config = dict(
    d_model=384,
    n_kv_head=6,
    norm_place='pre',
)
Each number is 500 + 40 x the weight over its row's rms, rounded and kept within 0 to 999. Layers, rows and columns count from 0. Numbers have three digits each. The size before them is the row's rms in percent of the matrix's.

# layer 9 MLP down (transposed), 1024x384, rms 0.275, rows 602-638, columns 0-127
101:514542462494487520577506456509417484393502492521520459406472498480494495495525468516521524492462420423557434461515423462547544478449449446513470502461429503584497560547540470537542567467509556517504495554571548506510434522474506542504501466404480489515470533530584471454599510499469503491494514454458508547581490476487569501573489506534506511500509470505484484457455483541514539499553
104:468493474448508486526552485501480519415516500541474426538473526450367491494510502506537611476518514518543491545477469507509458610508396479485501442527489480442414444446479494515477532531465540526541528518546500469470486441469487444486544412295495486497509545491489522470523432506534594537504460518521493541440510434422480475540535495503514522524457468481472553461463522458486524482487
092:486564516508516445479498488499555536479523502516529492488491519570483467490498519479499552491521521450508449555546509470493467553465519520535506503448544479499543465443557527467449500452436508514542549538512418509495466545478540499515551530487501512489441450497481538490474530510520532471567473498467494517455521463502558555460476520532562499517506465483557525496451479513529507523478
106:512456460479477454515472470532577480473470488547433500476495570480536569500458451549479504500558464501529502537504488486552464540530515483438486473571537506564493475466491501453470528454496517516510535512474479480462559453560550540478462458428456466509412488490521494514455491433477509524478485528488478491530514454588522518538504544555531565497600424476491575544515475458477533543435
098:536481507522501468487472501474477540497486507510443534508537496472499508513533561497457524593463470463517490453528529555535477531570530525510479517535497505564491504548496490386540583481574460500516481400481539417518501458423514486490501510563547498551498416501509353498520525483468496530533502466509537503501506529578467456536531544620505523560509430453569528606521468505529496560499
106:451488449513464510473411485427500523484517472478583489472431576485594461556499430519591444540478465493554453501499488478468493517496467508492525536580477471554493513490457477554458541489508515497501494474526543539482461543507576495471593478596538447501582517522533478528447473481539493408447491514532478493493429536487484526518434494456494412516497546557506482436451456520467573506472
102:466470518531441494403525498457482463582586526489521446538467573503523519524516500538546498512543565512559499505460470481547479478522430516493574509486452479492522493467465495488482487505530512473510511536522492444518534439558495500475481508502536464472390586459473462520483474465512544369529487484455435498416531474581467468529514467531416537501471512525512603496526508577575523451466
102:476497506496524528508544473536600476544538508475527465458532519534469465543494497509520502497475483490479470460479397509482593460476491557566530536507552488515520532526448578505513533557550532457464498507501405519455480541524499548492473479392548527537533466451491486506527505490503578486450516484563444468516494474596486509455461481472520529480547537450479464574497555522480458501502
097:456530447481489463471511533478521590509500505450437420429485462545560478530513494508546400520492486474406510526506527519415565457507506614434484508466418520473544447572520461498444545470523497500560468472513454453489502578491477546496540514499515513574439541503575504533493499482505454505419535510509520506486482474470542540552481529541500542534472488468497446497461535533553382471537
093:613554508503481495501500454511484492474545525535503526465449413481536507520464458537541487471512541543474432545549505427515521477490533488545528434446459545477523478516502427484530467546501498509465459513537463529502501521476578535497484490291529511448489470405495529488524490510498545536443563530486485512482451487497503533515507494502442553562489455422556502508457542445561584477539
099:513466543522473468574533506490486469551451517504555472450590467460465525507518534470489526476471467486517462505521502484473466485531563454486499483520474407490484551542425477533456488539480557493462496442531426474536526476471568539517477494514461546438454556428531550451459488544396450493578497529525497516463496528501397539542489530498524572467549406529435454386541548466440491491546
104:493569521587526446464506499477511535491509508510459540445582582486524533528570472490471526526488498533546472462515544472493476529476535476487525534528498514512444578571512490495511519525536487477427445484530483540524530419503520475493458493593566487478588499481502587446563431463521458527520465457471470480500483463506506451481458516517549511534564464511459493549488410521535503470483
103:468522574485515493524589486541538540558501456552461529518480464526571530514509518549538491535481480525462464472486482542541460552540522511456606479523601486554498492480483484479500507514474501549471531500500482524510519462581464509482499548463478426473460518556480537552422524487515527454586528526524539482514549543479468464510443480451506422466484496475496551515472503493459475451526
094:534427483439448500485446506459471520482570483519482468524518553475452542469482541525512465536520539483492570410552485498491525546573521524485459561505465569493481483497470481448515475493513560491472461535486489524493479465537511511518454518432508438523551561457542449519458506520514489523565504508544532503498500483522530488577468494555479533504505459490517500496485531619518406581462
100:450479472560461524482474505505495457484570473492487474481437506546460523523424506505519450491480468511546503499542568594483477439500484494486540561470440584473504486541510469477540455492496500406580485524466489454564493530576459454469520499298529532497477509528499494468483501505500492565447493524536481513498509500571561528497529541502517496537472448464482488520535469503503497526474
103:537493486489471526440469480453493481459452527513509488550541549507470481536529486496525540482464530451470485547489535435541486543543458459507414499458544468518516517486515486539569499514491476436473500503540526500416538478545478464456509540508534533548582511478464503421550510515527484482555439493531537477516490522577622464561459521410499497469488560507551506517537550505529453429508
094:451499552495494547481391479532514537479497551531523493504513511523521490521464576565472485488522488536434520570524489488490543551554524479494391512464529494500482527514499508540492486467506537488576549519543521522443485484451512476452445537422525571513463643484484502424478540495546501547503510588500543382582482509536510542561474471536484512528479506522508487505520470532432436494450
099:527525523449405427523469466440476516481459526517538489471564496513450473480540469437521517516482490486516491594570436581480409471476467497427447419507473491526484497547452465507518486538552468550561528543445448485449537437522571540442484539542524534450490458538487475470457466530501516496534454518496449468519484466500466510499565506531433474476505433434449535459486512448563529527553
103:449515434449486444513561509445537552472523514485533564443509505556547433464519489469539464494541482519448456573532435490526511481532495559538513504450518455492436418502548559556566519484494472497471459534491459533482534525437481474517489529364522498423564617511396556433580519457526493500463497465538457408463485541521575477503474574519502484536584532447531501472478497531570471463555
101:458503550497501544498528500416494489520553522500496471447493491514531548470590486508572471504503610512472524494445444537441475584499521496537499429515486515485531490446491502580488450463486464537460458541512531534461452567460504570473441544378490510524457531483403607531568548519595512493419460500462491512478540499482473527501493562465543466507585471509517510464401542459520519526491
098:515453486471579486462476528547498523522495533442520512472541543516507505496456480514451454548576509568538455521551431555432501447537496482567499522479512519527523487535505489458456527545509496577367426440478558522538555467535500552524593516521522544501541504568483551476487533502540512459553508475484432498513477513515492470499469507512509571481439576442492477471568531493496537466469
099:540483515571502434466535535538571384511495512481514530464507468540523459545530515524475505447466512534484546528522541551560502534520526516520477483451500471490447547474445581512501445547542507540511555526507557494478498557520442520453437474426465498476507578497524417509565468513520511430403484515472490479529545562503475522470500432456464519535499512443541611484575565514577449552510
100:510482527487563449458523435459480545432488509561498519575515448507441518526522469493493515481524493513609490501520509565516531516418496537475502483534502502561462545527502481540493539469511471470540491421473509514498460553514399533492525507718433454402489507421521483462489506559482494437519533487505511436520520480499464517497542429621493509452451514529464538509544533552543473524524
092:505548512523460511446535430442545480464488469526462505436551547489519512574506489528513445593560468460485499483522486497573608454519517479449458511515518543544518563487440509515488415464530587517465576562567437505457448507479548505507565499588447555472454444625534473478528571504510573411503517470509533511438459472431515494486443482500452511499551521480457454558550496463555503518528
099:505477480567449492527580507473477510467448509516478487496506426506443532489474505553551503498491546428532547530534564465528396547520582495493555377480510476552527527556508521494561550495544506536490552453487480502510521497479484552534490478480499473546546535469510546542560485518553474492451465418517453528456500527510510503497472433508534468485527454599475471438560504581509571525447
097:505384511493484500487572530467513537513504548549531490503554530448561467495538521481532438484538579498472503510531537545549522567579473429538495539528536567557495520505497546471437519491479491524477496493569499493498439454474558468590496429401509546564506520459474380516514492540505539538544520553523504439437529510544497501560495561515501456518471551477556450470449497530465434509493
099:487439485500544459523463565519480537457532533574483519438510460512544500481466436527484492500495480529513497540531555533512521418472504552473500477505568540514518575490535474553489520508580509409503515494487579500491490523491582450443476572575565487503474523508512489536494467445535511481523564501533515511549490463496512481471542480432522488483524459523493503548496495535530494498529
101:499461552534467565531448456535544563475502569551477459441531517508461498591487454404472483479481431462531480526470540555453552594559435472596500377518460420486462487548439500514491465520473500498474441524455538497406536528495428582428552500551509552554473516439473469494524498521521511482517493400459523546487468458521468544430429461505517499499445487566550484517545460488493528508492
099:505498567488450491538430487513501542440561468459543496501521493562550488538495485558583477450479576484527461361482460496493515542463506515533479468532504511486431524537510523499515498460509517484479512507567462489441543519471489512483542509343421496396434509517523514498489472446544526539493488553508484524447501546459540473473587489466485453448498541497496443397546478475451546524497
098:515447530541512487528559493584497474489499467557492533465470543496489474505516410504437495519486519500464472569566543468516514493538508511501472452441510563496534514532496546449500528528512482518481460485547546510499553515470490501466511435599449565534500471449403508420544523521519462443574459438446504514492511551505547430497518465528524535535488444497508502471464589517445516545492
097:554573504473552485499444449506539541473513482530434560476520498438505473518453500505497494513525509517444575507547545461487511474544467484494492507493505485468458508507467489542564514437550612485424424438441498519469515556535462434486523514539510543450520572525539534481508495513488462460510440516468532526517599519459493464504530551474597429428470640499437552531466544506548557438419
104:435515519491446529461447502484499415473501468611488513513530501544483434466551490474528531493542503556531541515572456524497496501551503468467457424480508498471541477455499484482574515504527559486498553425460538487615545431537456457512484535621539531541544472482529546403482525490518507447452460492443511588549543412457487433487472450550399501435476603507473570496556474500469484495452
101:538418494541490565475436556550510523511526568489501443514481503553452513510468491470424588474543567489533439558593511524515558393459514519502522505479499513486551491530463465478421422531516476554521554544533528420462477429516525531511499496569507504472468475529525479512546484437560513472551515574566485453451454454542490457514495527423406416558456496516531562510601526423502474499501
093:521494475525447533475394504507534445510559552503512551463526499578549511489519554517517523479494464527520494505593466458469429527508529507446570479535492493476497592466489437577545506535556486539509582499497491434480466571575487517479499530566549489479529499480533490471521536459481533449505497589455461518484493543516525554540462442480518461521431557531393479411519555518460511504549
094:447507553502478495496500465500487468446543543525540551539523518480480490605442571511455517517476501512470523477478522458431483530551474492495508495509493438513519455493488478437398588466441503505464544561434516439531460496488495597488534525512478512540468503505441458512472534539501490508535569572492472492473462464436443613534514524462509564499431541470503469484540522446491525529431
100:501470497528491490480536560594595506547565524527494529426655480521522567570529512466516471539543515550461460487505449517499591445422480503506456470510485457579471463488498484532483500438496494527528429570492471492480453517470502484478534459682524459454442524497490455560551506502566508480481575480506500526491505557564543452524484400509535486502567423494531523476499462522508546495507
098:537562555471457456508455482527540565510556529592493480445478518513519553471549532542486483506484455488477473467474483562506541488512520516456446480425471556516501554558480526472499523535496524502484480503504463504471476533466438455465524470393453512584568550545464476477591535543508498444467538459510485437515503507474490507586468488491564487515535521556531514492467424431531538485536
# layer 9 MLP gate, 1024x384, rms 0.284, rows 603-638, columns 0-127
107:451477511516495495528507369447540524542501572476470454503543444470536456494459483473514465503551560477540549606521524540525467456529524462578546478530471529536519535442558540495503483561555508485533485448512490533516505423386540496530473546500479447480457542508478537554488517430493461475480496503512523500460447484579473456522502503472495516490439505556472503416542572491477515518527
095:544484549471511565554478551525475536497523422487503487462531445457588500569453433539519534493499512483522595472506472534364449549455508483533458486416570563415469559510488516516468520589486527481507483533457583556490515462537495429481500531503473455549528435505430517452536474549527523493547487438511541511507485468469459481520509460539537485506497521442501512466531495563453425495530
101:486520516467563568488530572482499425510518475494507540576531442527465434389542446500462481527565500494434536536516514463508500515458467508510630521445572556522550557476538511551456539490475471472509535549518577477437509560445507429484508488473557513491539461540547595502452466564490552502551491576545547499427518580435553476468508483597411517520448468495532503567527513534448476565566
101:545514528472437499498591537506566506512496451512478452550560433411455512440489503439487499472522452460521501435408477565573445440498617532598470570505520481544543466468573453438505617504523503405517448513510428477499523541524479476497410460531518490466477465488526498500483451481501467560435472475475508449518473525462462445470558495542498547522497539422621494546539474448474451553524
104:462487540555510525568531496626444510486484551455482520534551407574435432527542501511471533449538529570563611504512440515469445472489543449467471492512552480529491531467551496555529504565449541567466464482424457479527510478487402471445516512491503531485470493490424473463482480573458506573522433454476527581524553488486530542493519514525554514450554501484482525555432572483426447502483
100:498494512480428492508528515460566538501494532468529603541481457447548548580513458523552502514469520480431496435442478531562481511457489460531477411520463512559552443472559516515547548453464470461482551521469559510530506506529543479506516459460555468469495488483541572401497598527452530534472532547427453505438471487522454465499533418479412491526472524442495588482502511498472541523528
098:507517467572481512541499495533530599570491492478577474544453478483456471439558495517462541534517527434535443541516480550455476551502519490366503398435436465447508499512545545491453534516511444635501499540448534495451425552410446531479423505486539490473523520506481543491413484458500530486518468511476510478522500496562548442512504531546557522410508470522496488488527573504552535544502
094:468479505523483495551589514519478490565407483476578482540430476497470510493526463446464467546430495457480497552513532481491578496519465471498531519517495497502403458462457497453451481485529552519603425491511540449456494555504495503455527485478571545408419580541498502591540442475402550510495533502486564485490449500515489542443440565521469570538544589535568461467508554445543477555534
099:543472494505504482457540445517500534488492520448449479495503528502436526483436472520519551507567560543509470505476442554481500535509479469515556427509492509516544464500532468519463542488477583547589463533521499481450536513487474469519388534501508470511488500516533422479513497470471476440462450496565483517484560475517527539563459503523493458418604525477534553424423528494385447546476
099:494522512422601430527541540532414473522495487543535553562513487498502512518471476501482587495536505409533509548539456519431456534487458495457441514474587502450457457555493534584494477480558458502525488464487552581537502458454565473483411540528450516505463507525497519484531521490499505466550496504446535567465504481542465461472492552449469420533457477481500551466534505516481520559464
105:500511502430497470442505533493547509526509527501526535474523491492550509521496486497485485471499511468536481456505515511496523542537445499441528455551421461486530506476500461527565558538514481493530492522484551500470597548481494551494521533509410546483478516539550456564512503460547489545511511543437486488467457514524516480497476468528537475567517437539479431480491441538484415541467
100:477463526452499550553548521532490430523493491414567494517479497464531503508518468509536542525493501504514514502479525488496559445544479484454569550435466521500468500494532476460455561516442538483494494487494496477512570474509536491508424482470452472465411467526566507454565416408486493458505470584510526513484501506470533482462483536463512447507543491590428549485536470471450454444470
097:648544461520438508488425456506535495477481495500468521540497458519536444496452505468599485496457449564477466512479542512492572465438536475530471477484459428540542445494479565466519508445574523497472459545518496489502524518539524469610533495502566492559525397493488510514510497515530518458457483487514469547517454467416473530467508515526545507501516484471477547471427515493517536496516
099:545456532454491467456451503571480530493590508499470501575521519531482505530467444493526531583492529543506456513536505574558499501430544473489462394590521493474547490494550544446511513527519432475478425492580527446554493478432424487526452559490512521435538596462491464503508503555528500420430475541502583473420461519495544469504523526455434535481468477475583460521527491537483485551425
098:506483497527560483516488532478483535503524504529554465444507520483493527503509507419528488468498475432548462456503506503515475449500448488481550550531521479467508493532404462511472613510525532519513426471555548530582523515484481475466470489479515477533541532534550537490529473551564517455481512549498459485443501492463475505549522489514519566554449505498528481495438466563530548450442
096:509493514539571507476518483497478480586443480552506571526558526462484506466483612526515586561486525628517572571452506517533500509492434451455503519496493431529573512464506488525542496580477511556485476543458480469459443527497480543468540535496510471475423612510484584513452514511516487519478532516491492530532512555466562524475511473528470462500487519412508523530514509469489513392474
100:550473461495412531493514535490537482482467454487499475471517453461569530509545510535507486537555480490474496474453499527552507526450454493482564470538516475607513469485496519476556494530520494484461505492526544499530441424495462573529486467463527445424490564522502510497535548497539472508496517476393501578483459581525470510527479479568505458484539467468462545517610537458513448469465
096:539461497504427448484479431566460489513454560497556535538413586477487521518544505475492504504526558483516513405400491467465440461526482505472434492533482444484520502473489458518462498547483492558432470519457485487549463508545547516523514432498506476584505504496497464545384502528479534482504530515455559535480616471535529478469473449540472509549447502511510451528484574467498543542580
101:528470512597575534554488516480475531487534495440527533500537548500494534462423491482520576446485493455481517540528450510549503466450529497444549468448515500477538554567533519463560542490406480486553481545543486400544520405480462497502475503511510496536521504480501449534481585488454548558599447565551471555492455471494433477512492492512456473531479478495458556487458541517433535561530
103:487492535548507487516526440446439480413537510467504510439521444472445528444541514501471463540542525531462517447486493469542477479455547495487469435537508534576469587431507496553477492541555518446502478514516428521507515491485516480453500521508440571507507407496439529449499521529513485524489479482481527465467519542495529439482467468553528579433549500491404588481451519484518484561532
103:503508502422597557526549461485468535549531595459501505522546468478533539500428465523528453521528497530539495514440567495504449507442484477488566487480436494497473502506560564544490440420471582474460505464550487511475495429463445547560574494450535467556443440553524512517533436464510557543480484511470458503540422493603511519529500493520437547544498530537581486500559445532544480485500
101:550473564560508491533538537512465486533535504463514511507430524560419451507549475506547499477567491531474434501510503584534568445512456491482515467509456566499465458477467496457445415518448548543560544547500553540509499516551565550466469431465528447496543511505405476579506477525527584497511487553482469528462508551512511572482534500499434462417553495489513561502496511507545425462548
097:470524558535513551559522446543537497613498487435534463557516475454530426478453564484573527428515562505509526537475433484553458582482462517476485433509478520512550541506506458509444514477498505547413475495519578510453517528494472471495488498493547483463456422494518579445523543534455582492510534464480496442496503485532535550446504571459526471510507552559586549435486533527511491537479
100:531446543486478502500517474492451461549568531587465501463456542533501509500536522520551499466468505506461513545425472422561497534467535525464553493517525533505468507487484467457482483520495493509515432449584410479553521508450505550438528505443476494438546513403523535519507486522569505482465501492559455533450495473494579542592493479538469550507547507532484578490533506490609465527459
102:440468511500566482561517528471493515504472508513454458563427512539565438483561511474492561555520459515473570466559523545483491464488452419440562468509509515524523497453486434493537462427528559522589491565520466489483474505424488520532581503517523481486502501448573524479487481454506554485467502495500479476514535542488475533533566428581534517523505505437519562530462503435479570473538
097:596484489473505593562479525506539495555523528495495513510514507465472511481432613563451518484511583388552584548491527486488488542503482514526504511467491497511576470436458501403487459463484469489546478543475472482501522495479504485511454519533549438568501482495485499532453419514483503534525518577506499523418552448482528474540559414552485439496484527468494479515498464466519469508440
097:477525500506557526583490532491475519454492464482494528484454513458432505459542542529523574537503464468459527551488535482518585503501510487484482498489465437481423481521492502529501529486473470488490532443569484476420471547499511514556522442509431533530429486495443553534476536542574512468479501453505484567457458464588519531548510531439451526488569464463475466544502597603503509536550
096:512484517537531535520535515540534497493402485567484468507533458454455446465507514450508452480529554472483474528490561512484471496490430483464500526547475484512423476478465492512480523542470546482478506526492500545501504502508597481484451502524498476486474480554485452502470522529518530564474498517428501506429486506471516599521488486506486507474546486493580554550535584558511495468469
095:484555518547455555485518494556499485519567494499489428460465517468533487547516508474479509477519473440491485431480552475472537537466487549517503534597491491373478455471487469500563501453449417505500432533475488591521565512470505549513486574482510494503405504474569552487488567468485476523527484504503474417450489450508529510580508512500438564486480485550420488491446527456533555511475
091:519420431501533420509511534499517450447450497439491488492501558510526475521513480450468480543501434524491497505494507549513479515509492503471421454445556560488552519502440487531469467474475610471529549540385522431527474439492459485505515505505522482519404517513509506479501457494513495464520523508455515529546574483485596540504537470551474531487499523496456552497494432522477460503484
123:549457484512607474522519483473515511534452496444452439470499545479548486605441511492472534529401530505413510543421496532515502507461508556492547531513533575497463517548482462535524482473466461463517469553551522428453523539465526488450551520499446472460460462599429464524506443527498521530487510485624441464429462606506553566490553462535584508539543481522495474439446483504532522531536
093:469487538550595539532506512490510497480556477505490536424556538520488496466453479536474502515441532520467482488458508507385467456482459533505500499493457492487563477510448427508499455522537522445452533479500513476491527473476405533487448516497413571495492524498470534544508516492517543421477477536470515462482525488588567459547536539466454501497476550445453467465503448542439555510548
091:517495535462531525425470475525552436549503571457545503488497474542517494518481474535499497464471566472482494493469490447457540530479479531509473547536504575512499513433529552521463533546495495510469535500455458461502513466526457509578501469490532458453455469509518494505402457598511407542529470476465502494492465464506489434462535519552544557548466482452378498537479517466465511509554
098:549494476459507518561506533517471518506498472425499549391515504535560569503533478526525527464436468518540583484531473523510447506536491529504568526526516521534465512513533472505537494520469495480512453475456547553503527462519458503553561483478463504523500460451415486531562462437587537460495517549508477492546484480561522406491493520563457493549525467473518430551469477537483528463458
103:483498500488518498554482518521505428519455488541487532506461480505489501522499545456518471406541518500497544489512542517437550593545487558534527488413476514487587474440491533554483546417457501463528494444437582502541500460431498522473495488540464491441469498555504519566535518438469505514503465448436409434498505537518506520542507442567553503510580467552527528492571451523491564463451
096:424530506514502502522477485520491459526582531525540519515436440445508529532508541458539472512552456581502517546522548511444500533477562484470484497527479483538574489480481548470488543409464526434538543531489480500462429511436553538464534433494575469500503511497559435467549541528547568469559483544498542530481556467446453498457478467527501436484519525480484505515500486520517487481497
# layer 9 MLP up, 1024x384, rms 0.294, rows 603-638, columns 0-127
108:447506432472535499417499467499466508539478491497533602480444584555535468484579485459512508512445464501524415453460520500444470499476512515434560481524479456474469532539456502472493428479488404518478503535513541436522452523538448512531541469510484521525535445472537472460520503499493541497485591552521454478484468492462586511459533487564456464488442523483551497546477469482535523471499
093:517514533536513542427489531546574531497557546454486562514410523481561495455487555459457551473504477540458527478526530521461523504486457513466497570444494525580416486497490507466497512576525508571469517497508521529500448519512491460533448499567437516513486484464418499487518526480508540465499513544529394484515553540482508501497487471519566519535504460510550520457524562483462594558459
107:468466437486527524501516514513487444467543501526470574463509464471495456490531502500513440461559427463470471517513515445443475537494502497504555556490554547545448541481510463505576531556482415579515487528487453467530488474459460528520580505474487481494483556572485487477571477477527452470457435454469505488488480512493466542551557531533478483420504513497468522525516550422453587483391
096:562478480518454569480510503564453562450534506485461513511510516494548507495551510502451518496432546466504551423485469402467512454553507481532576481501511479542506491374550478499555503484523416512566445456450476502492523484507508587540531481532480520446472487552466456492511539498496547475539476504532541442529512471442494441416551469544530451492513561495503481477497467457555464448492
102:486512475524475498441481577489456425520486534497438505555465500507430560482516562469440493571479474571492474531507573489538514558492479480576487467467458531517475521588494515501510432506463533475524523509458528499473503504471508549471490531473522484482542456477557472538426485523498525434538526486539542459458469509471529453455524535476463510551510635480500448497546568445549441505473
101:566482542477473437504517461487492469485501465541483579443511504559489541512526464512552553484513590472524453473383483469500441502496474438512494487456522479585515412549521467548499497487593500503486490567532471532591496495511485551505514480504521482475553408455504516468489409534534518518551504589442467531460515494473474558425507463533522488463456527520452504460477480522439461557510
100:432501480577451539551498589501564516468487532449461532403486398521551438527453502500540532457530465550538444477594538471496568449536517517572543502520496521550444478526496608461481485460420478522540463503432480503465484473576518515558515553469508497461442512492492517449510452523420541490513438513401507497557551494514542526472518514549464502491530477494453589518437516532522448504455
096:562502454466546495512528463522492525509514458551499519489548428415452403615478483538540551521489458561548518545512517510499531481582524515508501472554494516484464557486523546584512456539579485500463522510518463473536461464579496410548481504491515454481521476545541511516410454524454550510551508423498505538510516540487560472522575527436379449459461512511591497533511486500565514590443
096:484463519565496547491495546459502501561527457532507492495489463447507477514531471513438553451500479533433464580530552518453485463501448487528447534456505444528491449436475522472491517569472501466547562505476434572545473520494491461544586519506598555465505509408508540539522433579581475623527502485444553419501445401553542492490507412569462507481440475494530462497453482499536487423440
100:480516571477463509505535524506472550564457496524446428436520523470509499572464531521443485507514469489490472485457436449607482471535537497495400494507510478459551519435417505478486435462460574437510516487515407509548528504482485527568491544540518544554514535403470445487498516584449497525473495564450538499529532480458554508519484438494440534502448514551466497476498510562537454448500
104:509597541496455502531574475414471505537448486488469459492549521483520557513529474499441537510486469475500585460517521481500507476500475504520470506466493519485472559559432520448489473533517503521497465452431449505500480503554485530533479536453540509509451486544501546468546470477421437496482545590599482532518545509499527592570482507507489533418467468534502523506525432487513487497433
100:493504481468506465520579515445454496535472494563483561479517537517418510583578537479490539527477484486514552495517501529499525459570523447485491530487551458492505503547488514487476552471404502514528451552583464409477573551503500531464425470452445446489404440481514503494547472481499560483473520480564574550521511474487453476524489459494496473465451452551499577478566446502457497468547
098:429475497479507540427522489487424474460540436449486436564510538518505545500501498558499506547475439507469486493568560537464488528468472518463573503463527511535493593514504458538565502524481466460444543487480483460557566441488459441420453456523491494496494503564489509539518479529455463445476498487406448441490564548524528455518550471516588492511513531431519555471517502540476485536446
099:462531531620487500466537469545483432474539540477491568413479527529548562545527495506566502492525497500441430539475550535436517422466477534475561518502498502538435469473479527506500580525525495467513580503508428475484524492548507497576477479516468549495486459473473590474478515496458452504464508445472415575497498417552500551491466481520547466462469518480610506467524516543444463555549
100:560526518516495594502496505511507404510443510490541446518498501530461490480437478509523485528550484511508442405504503464484447550500500519491504502412502537477406494568472539503549451491554568484464470481452558494491571481506470569527546537521542507482448441557547550497530465375479536565569528457467488467575459558451440436477560483489541482512524482501534438503488531472537471532497
096:494449479413533476429486491480512456550541490473576555539515495514502599525416497543477455521478458497531515524493492500593473493526436500513384447477552550507509484518496449479497534483470462543474564476418458504505482538449533605492503443490514446468419531527526529500497586521452474477490533498574491546470501511541517474502476474570504524570528507460487562529536421505495441504471
105:500494373503533565515399446454486474503423558525539485474537521503545480483459544444448484519449524404517533559498493545420593468497493492543469482463533478524572451448514557501456578498555508543533542438471498490500526504499554527461527467462545474445488551491441465534544441534534567501524472523579550452477448507494548464409517477527509443463466516501537516579438533533529467499476
097:455608509492544550508465545428587454481507497546478506480494485465502504490427505486506514485481474513502544501501492465518481506513479466481514463487565507526571485475563433479530459567440520526580506481441476464464464499504502456518484483472480502485548504503469495479454454486544426488506450439520477510533566532530408472496471484549529460525505495512485606575501540476468417459553
103:481536513496406533479478551468550524415437586486479469493478526532563462546497497547528497471490511539450556485476497480517488498561508558487542472495432468450492489470460454401465477552520484487478540495463513476489478500560503470543500486506537502479439557512560462519504462472471513492506504497490520494494499546513474573586543580478448567516462502425510447494573535396497450490532
101:480540508462511526479489479525552585520447558506501462567519483447554491507422526448564527444425465487566538547428525576525507557540497596557538479549439516472529458457464543480521500485455546553530482481510540534535510551479519517510542528479494367587480448523418574518512505526485551550444485536517501518482504525533512424487537406541482547510569477511515485491451514522560452522435
100:475491504533428450493385497515478473503482552501468482493544472513543471566537547476464496512500521467484502515537405519525517553547525473559543494504506529485534464484534473491489513588514479427495466526563499508540493596502478541473475463498465579502421519524483531559552455570535470397501468456469460571521490531480405483489549550495471497561465582528447509504593516572476477535424
099:480459483449483476470541520401498529487495479475491468455438581556481495486545443450501477487461416501516543522553452564477514522555446494540558477610462509488461469473491506535521507406452598536475522480449467480421514480526557468435556551449501492574461514494494459490457458554392431524499481521532499423454432476506465460446504481534461526512488569503471541546430502552487491501457
090:481537497514562473491531457483493540574507487484541531492521509533551446545514480534508542513517536510477526481449539491438457527404489492426477444461504476553467512561509444486490484490575445577465533471477428484455501524498448460489578553527526485531452463502498504441584482556495473537571512491470550484513546498556593469520534537483568476504550530508560542540494435548515425575464
102:522467498497432538497473464484534523494481502478453570536561501506514533449475508554491434526472524503512456543528446468437448544499498499447490580528487503497523509460593525532479512502459500515558492488487435518479476521577531555496470493526557475511497526476494450508480460585515450489475506503547494510517480444453464440575468590554511459538544556495491515502536424539531465540493
098:459518534510549528517555490451528499476507525462512447486620524486594502494453513448518454521562580466559509510539557474531478502506468445544574480487503508537574444446548440475468478455478571514513523542535520534514498524492544509543498491503505506511502516457433429574538492458478464584520499481443469486533488501526552451417548437479536492480523478455535562540442500543489557563499
100:534535427468475474488536491460485552564443520481498530520517494478498488442536451521461506463556497476403516528615436454505545537549545498482495537537513549532505591496533493519468508447500498525537504470535487451504480489490558589387482536489527488565483517499547563524619504484530554521460469451506442507568546469511569524500529547481436465493506534500430533487510516486509500433495
100:574497577518422445502524532567490549454530455486541486486469573512527494533469600476506536501456470541425526494453573493517552470512491510507456518559516433535539581501506560501527481555472484514526503502484508529475549556519544449483448535539507495517554589505520464485538518515507489528540467455534515566431479433517559447475420482474551457488429543519556415598551397472501432579564
097:473516537538571466514558481552533508484463616514508483519506498468448478512535442492541453463491453517512578510489471518511529431499566467575515406463558473452381553536536512511491499527501502526481460472496526508540536451497478504440453526494549568498455491488466598551515511496512512554557533518489543490461595579458441507513507511490492537577521532465517519502482451503441483523496
098:491511511458499461503557510481562474442456483462500541520476552513448491522456442487470585470519532473495463487470547527454492463525546523456522412504519505463599506429458574511388520503547542523480432492515505485565548555533513505569533480475483563519485479491483436527440588534476537507553496423493453538465464471489438447522525483481570539434461490512505519533497518419487475473474
096:518486564453508418496550515466518508473522585545517508448537458494553475475548469518525477464496521500511531539485501539493470471559554562496475491484479481512525470538445529464579463521515493463419504453530490543545497545530528412535498496553520549432554489494510495485522493523531477491477472492505492502503429513542532462467493521489546505474562481506457517475554525522466514518482
085:502446473555417510536453511592502544511473505374487518442506553418476500457459547525461431564564428483477492532456467493463588407471462430459497568513492460519549512503501471511480579480517450550518497528511476532431445522494505522474590432446528503549502532517573529517482454532464471496486518546500530537489515511532471496496620574499500485458524311496460491513507501479517509529540
103:522458465469566499488565498415536531496476445435425402549527502454414440494522517554530475450420443528511508496467571557510540540494503415515437482486504509531570492557542530477517546454503487518528506520517519542530550558555536479487467523463578464453497525505544534540506513532528577447380474509433435521464598547547453505524485516533563549446465475520508484495471513501428504472541
090:465567476480439482454482512519510480449488423514482513467418574517463495427534492546494523544497502439558565472518548570562529449492545468455513469488468498498557496579509503530560524501531412580468468525482440549456431498538554531478548496486521578462403461532457457511456418461519504453494472455503463553489495534448474490538459547435493513492501523530535508439508460465520472570512
098:508529497461542455484480427505455495512497515553534501463524526486514553605543451538481498499569469493563587497539497505548486488540455494550460451438444519482529539552558507496548534495392471531481491514464536476498514481561481542554490506486457522414494461509518537495544537488478490546503537483516502535487543480531530504530421497527493472471573455438465460500527502532475494535487
100:464562473520517479502528416476524546495532535565441473536501575455566501527482487494573508501518531501455517439559552521548548567471530494476528508498460501466492490525574460479480519458458507482519512477465564441455448463465523515561559493475510521500500481472520447518501529434509515477535524482483488523446557505512581557538553557506584477507492429576533445421517507486479466520537
098:503488526529495433530504541451518563442529481517459520465494590483523513503413509482502506486525535467479437421496446523541571463570506458559499492477512483522514445476444504499438481474456569510496537449469505499519515516543461546513488392467505488534517527479543528560543500481461443448502526524465527538551541516502486540587474495530491495451537570527569522518540447496515471498493